Weights of a small GPT-style language model, trained from scratch on English Wikipedia.
Training: a variant of Adam for these matrices, 195M tokens.
Each number is 500 + 25 x the weight over its row's rms, rounded and kept within 0 to 999. Layers, rows and columns count from 0. Numbers have three digits each. The size before them is the row's rms in percent of the matrix's.

# layer 5 MLP down, 160x512, rms 0.0654, rows 0-159, columns 256-319
109:504504499508516505512476494507490552479493483500452524494447514507482479537540489487503457488547507532520534485481528496472486497454496490500504467459501503423499485547481477503471474469532499
100:520544459518508480513495481512435459437514481494499511561448485526455527471503530516515492497535521493467543480517515490530505498502517509474511497478484505495497513529496509478487505498515464
094:500491500559478472464495490535519493502482478521497509535516532531514495488515484509487484473507514499505506497480485505499485547438522508499502526476471529527509517500512495535530537492518483
100:470453467509516479506480516507534511501464524538502506471523483494505503520496499487481498480530502519482532497502524487544531493504543547534495490478518493494495554497528516504447471490541499
102:479516490544528537526509483539470504546477509519552467506511509506481510475473510513503494533512493512491426511470458453540492506519519510494465446462500498488481496454509491503530509471519467
101:500498496506487506533518527494480461476503511469492480493533520510482500502471507477503532474501540465462502498507485487498488469488533508483465519464475484506512510493512452528503516522520486
110:483559495520489509522524504477517538553490494463455466484525512526476485497438518485507494540510511496470537487510503537499459506516405517518449473499521514504511490480519489484500475517519499
098:539497495527490507502495483558524489462500488543459491496542514507492529490525506491488514496472522492528569517531487519477480514465452504511494518494489455521502525481540520509448485527514480
100:500508518501474531493510491514498542490525542491537510493511458522498525522468508445522459528522500498473506495514541460489540470517537499493506504492506510498522501476497502522518565487545458
105:534477459499489499520564491492503498508505518495501467475500487502511567442559499475509565466500456479498455488517493537508515459507481456480509472539485498521488525498497497512522508508491546
106:467531477513512496488528468469482521477470455469508504485546499511465511464533488533471494480506588483535591468502475527501519492496478503518501539476504485518496500500486505529490477526527490
099:494474487462507453454510520488517502532531449507490483502507498497500511501512510518481539487483491498492483535532482505495468468493549519509519490510469532481520485510537529526516538490482501
098:506484499494533523539508492483488533493503468482493496514503546512510490514505475495498540508526489499485446429506506448522507505498518503468510497537496494518490474515519504533437467503525484
098:533472522518474507481554528471551443527492512493510515455481508487485517446448501462534517509480492493473464516492467494552494495505483497500557460507505484500510538485513498487540501525489536
100:500521502505474509494495541479479458445529498505485502486457509493471484522534494516512499492491509511491526419461480510504437477513513493507573452486512502459500502501498566457553531473543531
099:528517547464502496492469514535491476468480526483499506450486500518473519498480496516447496505473533524478515457506495491471517506493537515460452478508510464525514521512469489519507511535496517
101:469530514488475497462465444510538517521506477481540500493517501502501505518503510500520582506521507463485560508522481527558507476502522545489496522497505486545499549487467508480504512511511491
097:556457504504462469473479513481505522512513524519475517519460494524429453506496508490469476519524505491529492518508480505468522534478470488484486519503494462504517505489494458517475496500496468
105:536508463483456488545438491515478484459507486518481498482459498528523471528503480478515451484519477472471467530491522495509523520451578531459472507500479451474509529520522522554551520491559475
104:484516476502468483481515494510520495504495492502556506482488453498504484512484481548555524516465455482482513533503495495504538483546464522533529481497520474539483486444518503511507498522510528
093:537522515497506469467519458434512514473473501518564509495490490467524517465493496467483542494480481489532508573495440495519474518521467464500470545520457479490520509461501435502476442509502489
107:503462521541466492522488462526490445510506493502483483484482468502536485494582479501505493485465484502492501529521498496499534488500526508501456472499497482416507517511458436534526482520489498
103:503462515475473490534531501496498490492508501537449497509509507496532483549490522506462485497505506485501506466521516515509473484465480485519488525469457494438499482495512520500474516480502471
106:499502527482508546480493492467507488487487502481463494490522477492478474532442524526481445484478517478484498493521523508482457464507501483503491511547526469499501504504539535456512490500505512
093:494460493511478510485517503509489496494498506552512508513521504531497527507488507470515449482489491470482512533473497552482517470512477530518526538505467493513488504518521485499477481488477535
100:534456486489504477493469503516501453533500503488490563541532533499494503511473492475522509522516503486498483446496505498489473494470470496447467475558541498491493509462534528501476485478511502
102:499557509537537491475521538510500527524503514516543509526507525494499499505478497522484490487467511482492484502482520476474512533507447516492493537499516437510543479486503464491489529500452512
104:454497529486477497483468530502496446519528496571491483527461483457479492511522520504466536483459526458499539503509495489481500495535543503501485491494449479496518423526515506476536466556488460
080:491496507524505485522502517503531516523499509472569475549514515542516522500531543505536517486526496530517471533511507534533520513484506457502482477542440538477483492502499480488511471505540500
099:470505521477463509490470541491466510488505497500481497516458521465491528513473502510459493497508510506517494472514537515522521477489500494524479509500504492444499537512443504472478511485491503
102:506505483492482497487511492505532499481517501503437522549526494486515470532533509495501532525512515482485466508512518448514508522500497466536513487472509508482484514494496492526479509473470511
099:506510502488532519498547475491490485516493531490517483477480475507481502506490473462459516505486507515460491438498523526531481503521438485493534497504493524482478472476524499511539480461490529
082:498484508535499476513487493490484488523515502525483503492469477482503485525468566479538467528532475501603509504508484487515495511461479509476497505477513476493493485524500515504462481486491471
096:522537504522523490497483528491493517539510537459508480506510560505502479525530537487502477541508489430502500495470497474488500497524429506493482498490467475554518473506464511509484501527518527
103:490495478494466480495482506571481500459487474514522528501482508470513471503497463535483486526514481538475511518534466490499495490523513517485455460499534535499531506526529488498493524516479478
096:490487507508531501514455521505496504488478524513495504515482521491474515531497506465538436522505517519491486467521461478499446448502467519477514499477498517511519506486526495444493518497526491
096:493531495489483505527481471465520493496516519530537505466490502498544453533492489484507480464518492477514460465506497542474495471489570478479490531479508487492488479477483536524490521511501532
108:526538495488510511489487454483489466485511511493430478512502517501446472506445497512560457492528516526506467483466513466513485506472484522508500505486480479502522518509525521482500521460551481
101:513459467474482507473532507493519421500502542527494497532488526499479517434507495484470457482509497483495517545508478503463507469583546504505526480522497521507503504477493535445502501518501492
126:496475516456511458489508516509465507527491488534585472503528488520478488488411511510519457523512499490525449495483484494541465486507457488530563450510484500524480480443497509450446491466512501
089:457498511469514524488500514517470498471481515513485552477481564506446494481518520489464552458472480511502507476507469499437470524498487547495511536489530529486532522493492471516538519543550478
102:497485501493506503526530482479498504533501477522517517489545496488513519506503489513523507535503508497502508498503516466477493477555480454537512513524498513497503483491520484508471463499572500
102:491477511481508494491452501522505482519523483497523494488481458514519483479493503513504508499507481526507500511497474478513505494437517507500489514512496490506489509498503472487482504488461552
093:470493522504496517494539511535493512511537506460513488451457479521515507520503476503517501519502514500515457480471459505517522448510529531541481460508524499469530517478502468490531543481519540
093:472505560511495477518484527481503513495481537519501486465484461526522505495491518508455474508445543504481472527517496466473531525549530520547490493471524558460488548498496529459508530528567498
097:482490524521514480514507494510500481525494517526522465511503512508506495476502502502488510525492487530526518484460499472529499495521511508458500505453485476475521499485507517492502499516434471
100:493499454483471508513527501494469497467498486465566477476505534516495531481491517487490529457519497527499499506541498507494462475497430518518509520479511474516518522541527491508513450466524487
092:554510495482512464509538514542473474551485495484495496475506474527511481479500505498442459496511476484521525466522462483497520458518477495536510472531559501506493465447531534425495493492517515
106:520468523492502511548480505497478453514504487510457493503502556489462502500561498520411522506500530504505497471519515478464509486501552486493510482520459507499491459526501510497503479500522447
102:477495508484524517502480478511506478492500433525455497538511451500472499502490501455484480511506522517475542497495483511511507477495504520504504473505463536480497508494503521493542468506516490
105:515460512515496473512524483513504496506500475494473458551468508483492477523467514511496482527512519521499519486494501500546469495434529493540458500462497496479498517481489499490509491431509491
083:530540529469527515480476504501515471487520504458485480524498503518479484466493500495501476520510498454489475528507512482483495504520501496513445517492515489522520528472499511456516530474511484
095:487545510515481483458514457509496496551473502531508529507536464506505517488517496468525532502492500496504475549496458486502520495465498500509537508506470482437510466519494493516502493502507502
103:513516502535477522481528484494495518517500520538542478480537456523499504508491472495521501501454494477505497539460528501490483502512494520523451475482487499475518497526481489475492543443497447
107:490488486506534473497526428483466462493509488538511503468470474466498500481524499500512509494493533455519504549495460525499546487510534480502514504459502530480486495489516488507521519522486528
100:507459464522473470532516476500519458499478524516543506517523549501526529521500505506536473511486496492528499577526503501540515496516514470486490456492502480484516536504511540462488500492477484
097:510525523549512482495517514436495486501495500486490449503487483526467531432481506525510484524478495502523512516488491464487518502512445492506527478494519516507486474471521499506496507518553521
093:460488502448521521482508498528531525527476481525522486479549467502497480489498519477533462527478493505510511512495460488532501517503471517514508503491523472470473491486479485505482535514475512
102:510503513528459421505472482502465493444513483483495552491509543572488484496498499486534453482517516534482535445530452477506477547416528468506471509491500523492505504497488490524517487496513510
099:531502500511540451496503507460507455454489560557450495454511496507460550538462512510504447516490509478489501467491516504544503510480561537511492543505458493499512515516474485512528497511457532
102:491469494515488514522513477514500516500483501483510487503507493480501552490525515507517540492486502472494488507506527497505483483468516540504518491458504520470495531501524525483455486518491495
093:475499474504489490484540495496463522516493531526541478495506487465481505467520485445493543496522477530525494528486487499490522512523463526506502514502470490492482466499486556486477499565512510
099:496504512501463443498465539453505477462489516568491498547503515485498515488539510487513513500501484463518467557491492491499521472471533473507463480502513474489498468524465496504505502488515476
105:470448503520467443506499503508543538496519482506501503516528501483474513525529495469530511473503495509519515547504553496487526513439475494505517523518503523495507498513480492507486526507434484
088:486495477500517480497517512458525516491488489515551509531520481497514515483519504497503526495495525540499470496521545481505462539483531557529537480506500471480498498534531487503512484533461493
087:535505489503536474514539500532501538509495539459523508525484517515543536471459493489532518507508468474504495532492500484520490487547493547491486534557486512500518511525511505515479521511524499
099:522461526497485529495538543468491552508522499488470488553533442483519504495482491494509496525471501523526499513480497500475503534497495496547484519514503520465468514506483482478494488485564497
105:541531501483531516486503523512491510491523504486497501483509515476494459522430501505535456482527487472511495478508446499514461505496456478483501464475498528507498476519495499454552444478525484
102:462500493504477495473496520508495495491511515490483517464508513484495542494529521453530522508513498517468511502508518474546478498477481486490525491486537470538508514512515517535467479490520469
092:503527530540499524491478488483458538552501492535549508515492476512481527475479514473495497521494518497498447482446493483480509532533497506514537509535512513483485487447473475506497515497499530
101:492532448525534489531515529549517549528500546501490476472512481509527501485505509555519515529482490460498522467487481470464460495508543498485514505483526425510496480494513519499506496503445545
105:487458496510523502461529499530500477513514536492492479469495484480477475467521512525485569536506523533507500504493483537474515488537435483519523513501510546476464463486527495504457472528485488
102:485516480495511506518500501487551539519525466494473464484486510516512468453505476487517565464489532506508513522541485540498499498476458481443521513474484489503506515493475457518494510516494462
103:538482513491523485509503496476482489491483520510478475484455546494523455504494514487542474505507461467487506470489484494493510484515522512545487512516544536537494485483482503515524485481467515
090:470529493499519506478459479512472513529500517538497573474451461546522524482510503456530486537549500497471474468526484478565516506506485516512532537521509514548508546529474469502466517478512527
107:496472516472490487468516511496478501558484544490511533540441509504476507499489481507482481480491472521533501497535520463516493511540475490464595492485513494485488476500523467489516497497537498
093:520499530472544500527563516455490482489498481511487530540475509484465492520506491530488469496472496468490524503503464469493480534523409490515538493511494530517494511479523493517544458515483580
104:515484494494474495454489544505543478532502498473488526482520526500482506511493519506505498489485522507486512507490527512502525507527465502540531453505530485521480464537516502480544476528454462
100:519507523505491485493520478518525575471486482519546545443484432483506498507467504515519452492508550509515479473476512509527523492472494486490525538525556523515507482474508465497493509551465548
106:497529494467496504522527503503466494511507527513526517503488518481521499545509507456482463529494485501527487470516511485551519513522507461536535518488477442481493518533514479478518477467500554
094:473488473492488468470546495523509477486540500519527494466528467512513509466514466495496537503496506477480457547509498505521498501529601536503480494497512519463507491493487512534493472555481489
106:462488494513516568533473508504501505495492503474505487453454492471522500515478506465550496535504521479487483463490511501526461498473502503528494516468472472522519502505512535481453492504473469
105:506505488482495495501473506475507470452530493470493483513472493499482491491432509496514468496479492503484506516527469474500498506462493544489462553560482521524501471544507499495513490493529511
101:522524489487543523492470468537477475551490486486485476483509488473527478525524516505496461521512476504488530496508493539482490499489562495518499495431566500519495506500499510416473493469514465
103:455478448506476476531506473465490479515506465515515497516514511494523481518489501495472511480505496500492492471462510446488504488475442531489528514512501493490496495464504467507481489491496499
102:542491498522476466451533480491495512507508501519531470505456485553519444535495522507602466451476503541530507521527492511498538479505502527475495513530503508490502485509451507501508520492512520
104:535475533507511484498505481506490524512510537519467474518543503495517502542460512496540444508544476475481495498479513497512518491491492544509453527524479521487512499531486481469505491456530502
104:516517515493528494504506468491505499507540484488497485480443458498495513512507527533504495519510494486476557485503484489539485500506492514505495486460476482485493508504516496455489509527478471
097:489448486501509537482494468554503515465496496511466536441505537475545503497506485523502523472450514489494555513483488496483527473532503501511522528491513467513501479493550486514497505517494492
101:501537530494529508469502491531463490461488505470494440510474501496463510507504498458522501527496461512495526522530466511540486494526591477489524496498517498489506470471511501506460479522446478
108:515480497495513502574524510479469514528497537553510550507501539493458496501521514494503493497470522470518478498466492466532442466487516549487515506495487529490497518496498512483464540468494520
106:540499497512524521510510520499490447556505507489516492514513560540498548506513484564441522457507526472509490516545532514482519489508527449507503499499494514492491493516480476563529501495461506
099:471512529483493486471501517463490466520508499494518449493529499521544485479520490527515549506508470531513460480516479500510531483486539486466500496445488445506502473495476482514531458556525485
100:555487505501501580492495504487488511506508551470506485456464505489520498505489474493549441520532504545491490465494486487502448516487505559478484513496506498512536545532556473485459536499484510
112:483496528484544498470474496504520508467497534488470514518479504485471481548491518478516427542524461530505515506473494524489507513451436496518497500515499505506487541501523533524494508467535483
094:516487496517489502530426506514522495492508526495490469477503528529478504487521505493509470480533497512501517490500506529448507512477484483468492490483467483502510525514454502496484510458474496
099:507483475464502485464495511507509448544476496494494503519466510439520524506496542464544503508497503484505561542494487501511521515538483571464563492458490486494502553523527496510508497490494484
104:519516556533492500502460533509509521468487509440507521525510500510453517511483497490477509510498482503479483519538536468484549513453553512439452506548498507529495482518509544519508531501510446
097:546518524444504534552510535521498505500516494527528490522470537519489495539447493472490474476500497488492503529515490502454487468496428503486504519530450508479522518523499484457503531503473483
095:514530548464463531481443512525497489502467481479545532503508517494547499506519492448507456469513549496489533495497513471499512583509587526496534486480524495504529505536495482470521487501517542
106:525524483513491480469528518520519486491498499525495536486535523513518500468495474509481545494493515517537486456484510513450480534476534470516526472495485541488507514531486468547524510516437548
100:491496469494505482498530472480473473474495459491500521504456455446460480556467513473498487521486474523507546481503468519527537504501457454587506526494495518522516547521498499504476480479487523
090:502501469514518482481475551474510540502530496515462474482447473493477503525498501493475514476476450488477545490502489508490493438516459518439491532494504508480476502466508521490500505506548559
105:554497506494466552512520490529494474461519507516511514489470502528506490471479508476470486504486505495540482482492495514509510520488539499478505492471526453482500506489477472503488569497500540
099:458518487468522525448534472502505471536486557500515510434530484476510514502523496486497526508521523518496525520467483526486531490512469494540502495494524500508523475507507546531516451490513525
102:452499530542494543580510508522479524481510513462465458473493487494492480451481517501521511481513516523490512488459514494537509470527460473482492521525477492538490475494515478494454482508478500
099:498523495497537565544539496482483464533510522493479498506526446524496486536510490491468491550494500463474554482498522529478490468537493516496482475478484455492491507464507563543520514507506494
103:513501514451527539487514501513528481516474521477481491501515531502488480520483464482534500511528519458485485488491544534533484498502468491491526470491499537511499555471490527513506475492507531
107:485455462523447468520502485477495530522504464504502496502514489508498458490479509512502529471476556566489525502508511490493512459516510523548472512548500514473508527541541510505503511494467505
103:544493497470462497513493470492490484560481469507486559526511522499483491486487486513535496553488525442525475476553525491501526505488530474505529516467513495476530537508475509516495489507482564
102:506487577495472535497442486525488468482538494478481553501501519494497503516454504488507528497487542490495469472503525489515518529500505526483534531496527489508514556527512529473494500507490515
110:559441508510501517510504478561493531513513505502481540498511508526482467527500485456492485487517483508457523465499544507464482532475521464475459508546474499502491451500493514530471547500539524
102:478490518518487491520433538472494475523503477504524481536469516506511491494499481489534518512528527481487490463515503507539512525536509532474479511518419501494494539495501461500479468496487467
098:515489460486471515528475437527474455504500547507535474488514549493499519476484528490548482499479483485529528507519471487495518464534514526478477508494530513460526469500508486467531518516520528
112:496481483487505534487457465464472509481458536531532508523487497528514489469482510531513480508468524525461484482520524517509495504500506504477423521505451503523532519554523471458495547518510450
109:532507501514526491557497529511511489502516506494485471507477545514492483481475498462465473479508513517524446464549492480511526545446491525501507493502529495479517535532523521476526511492500479
100:485499485492414513553481516463530491516474465487452497499495498511465506498589481489481524491476516480518472531517479525490505481512492514487493513483500513507496551522545482576495516481512510
099:516491509492468473511494501494499484480501453450493463549502565467541485513457500533489504558512517493494482568496507466498488482502488531493502470498481515538475531467485503434493509509499497
107:462497540488479508473474499511498522557522493492484530528509538493488475498483495489523540534497496528477492481451488518442492507526418485534473499504453519536499509454500488432523455474492501
096:493520460498488497495530516469478552528472506496515470495486491527509532515458482508483468471492507522496501439531511540502474463507424500532521517478491471463495496459568497501470515513482499
109:494488499498520464461510480484503517488484493435501465516461516485471499499460493460497534515512501505498555522519447517509541549508550504480494504495458473523523527514492483472517497491518576
102:457530477485512540481507453526506488500526502488499519526505478507493504472490517494446508497521540497497463501545455464488459496501509476469474510497503483524509505510480479470480490514473512
110:492482504505532481504530529470518502491496532451453446502454525496493514535536494522486465476523489471477479481514490498524484445514503524507521500545495539510488476487525523498548449482470494
088:494507482458501503475574560528474528524474511519494458506522524516495516499489516498474481540469485485504561552507471481476508479560525470465503516458521528518461494487540497511476505526499493
107:512485503456513517491476520492504565466495490502505448472482411507512494490465483503513489503487539498465498506504514504511494536532491477489492504535489498471471524460539513484487493531480486
106:469507467517525515446500516493505493492510497579526497510465477481475525466491480509461470531511536498522495520501466521507517466528501507484556490462509542475485452499528553523507492531441508
098:488506528477516512444516507525475505489504506527550445475498477511460507530459465522509463531477479517511454534473495519509466496535481489465535479507490509491482491505463480470479515476480503
104:499501550506498529490495505477494522480492471489447505481487497489513504536506510532516480563513516518496527501516534520511524481511552495477489506519488495481522492497482557531512502493496532
100:492561505484498524517480522541514521479501478441501494498471484484513502498454523430463468520536545499520483488502501527532529505521530446520517511524475461527503501487522455465496540500437507
096:495485511533510507505528500497539520529479503484530538512518492507500508477468506477491476534497488508501524484472465436521467480518524527513565553455473506499501493461441501503477559513527536
097:486498489445452534495505517560454495518498508480523525445495531491540507513516477496457449502472469521470477512521472468513511523506457490539584473450527478460468524483503488522497514469490540
099:494526484516506458532580506484510504520511528531504518417503485453506537526509483497477479503512493484519483458440507509478491495497553507500520528489515534477506481522499493502520496477509500
100:482528513470489490557528557485487488485494498440527556457499487486511532511501497516477542487485512494502478471486541483489513501507481502539465485492479508498494491514535488499459513569495519
100:519480497514512467504469471480505525518494441504534518466450518500501472508481525505492498519476498489497493481490519539474483508477452540490512559497536474503524507521506494525512471475521526
092:483491488501483467546455473524471500534511479496501493501466492518482500487517521455456479512496476481519478431545496483564474495503473460500499514499493487510496531487479491511491447504496491
102:501484511509446563445523494486511537474537503495470474520497512461456490537466485513494510489497531535462478537479524508527500503501437452500495489475504502513508504495492522534493491526483503
102:484504483499519487492519519504482480482502505518515497474480473477455511484503514462537540488469520505475493514525486476474541523526517539487526505520496543518495532469508493482475514515520497
103:541519483517505473526493514517503495530488508540492503457477456521540492470488502508496448466517482469494500529486502488508500478487517552498493475483530469512470504531527460477496474503465487
114:516505486495491516503426525519475472477516470510461512465450525478493537512521481523518458521494521509514518474489498510553483542472515515509503507525532501494472529559534473510530462524488444
095:505509473525453501523532541515512475504562489515481479509479489477501475476483509492441551489492484482485479523478504523484488509527499505486493489510531504461508452488505531491503470496469529
104:497492547498518471524500443505492502502492487465522469500511503497520533538492510500515471516511477502506498487509471524517511507478430465492485512519503476489482521500485539495522518478546473
104:488486511507487542498523499485496482540541424463509516505493515482486463490521489499505497491535513524508485492492500513481491488484494506501458514530483489463517483521535474495506489505524498
055:515476517515518481508495491519481533529535502518486512486503487505527522514484495501541507519554488555528504511510493503529528493488523479472472508547510504516507494533502531553524510509531501
092:488529522538519498520493517516498493506509497485492517524497534487532519486542502553507490505485512512509481492510505493486517540489461509484522498503472491549484512519487522500511465494502505
058:511481512516484529531484508542511510490503515484483476494483520528521468494494526495552456506510468462525491494489486509501485496480489520515475501504510522507541483494482512476526484461518493
102:520509478506486501505499499511505491494471469491514538476513475529459540475506496513527476499517545515481515448546477523472518523483466532472448479551447484507513501516515469534490543536475529
100:508470498490495511465462547532517486467499485520458508547502464506537471516519471446491468493535488547486517488526554483469514491450457496459520475482499488451520484573518497525474506517509446
101:501469470499509505514523502476491533439474493490500507540503532508514520482478491495491521480502499542483527461490553508489498544553517520477472521468546527539478523482523468479495535473519502
095:479494479463449474539474499466505510462507531507468525470532511509495507532527464510480503537495485495489493488523532518489491517478455473496489531515515521539499540468499547532463464480513500
107:465496492463501490510522549493466478519499477572488498478486463493510510539443500520483517527515496489496485452452497481546475520488474480502528482463464494485488519477514493475455487490448510
096:475511513484548521518519528522491475557499478535514500505472497460482494460545493508508600485507481480486554488528498504471495492504534512510547516501494489478505492523503529499490464552490542
098:457485522510451488466511494487482495489509502476471454502437459531543495474485487509537500479489480507492474476483529487463523530527537487465539524531548440487521457520495509497483455466462500
101:518523510461469478563499501494514454503457505517526495454508494483512500492504505480447559486495468517513460510493490515497521487546526491477531533521543474511472475513505536497491460472497502
101:463516526520512527500517497445535497505509499480510477498496536495546503513518473468525511473529450519489501498481499504485513516509423519493463526557538501536500478492510498468499526479517509
103:513491483476464458542481501502475456523521515487474473511510553489474503502469497512450519540481514500493470476487494446505480498489570497454444507487489485522480482500496515468511518500486494
098:426515499478490530460475488465467513431514535473474498519498485543529478538463473488543448518512522581447492488474506499533508480510461488508452529531511512520494435487493523462511511504530506
102:527504487486526502508509465503485507472483517478514495507474520465541520519498510505512462509506476453531542527503529492537484473508460508473552457489530485508499499522533495462493494479468499
081:505509525499513521492543454505508463479496532505516486526534523468487520521522544512528582536538478475524451531483461525505497498512511495472528483482544529465511539481528496492520472492505503
086:523527470494494526446469538534528498470493515497472501462493515475477500510501479484535482521499513526504539545494490511471489468449482495474490482532464492494517492556505517496499498514443493
098:459507497492524529491523528490469509502491501472491458544478486512479541523473503510568480521527508497457454538496494485537491481497573456523533450500475534537479485526464506501466544474540474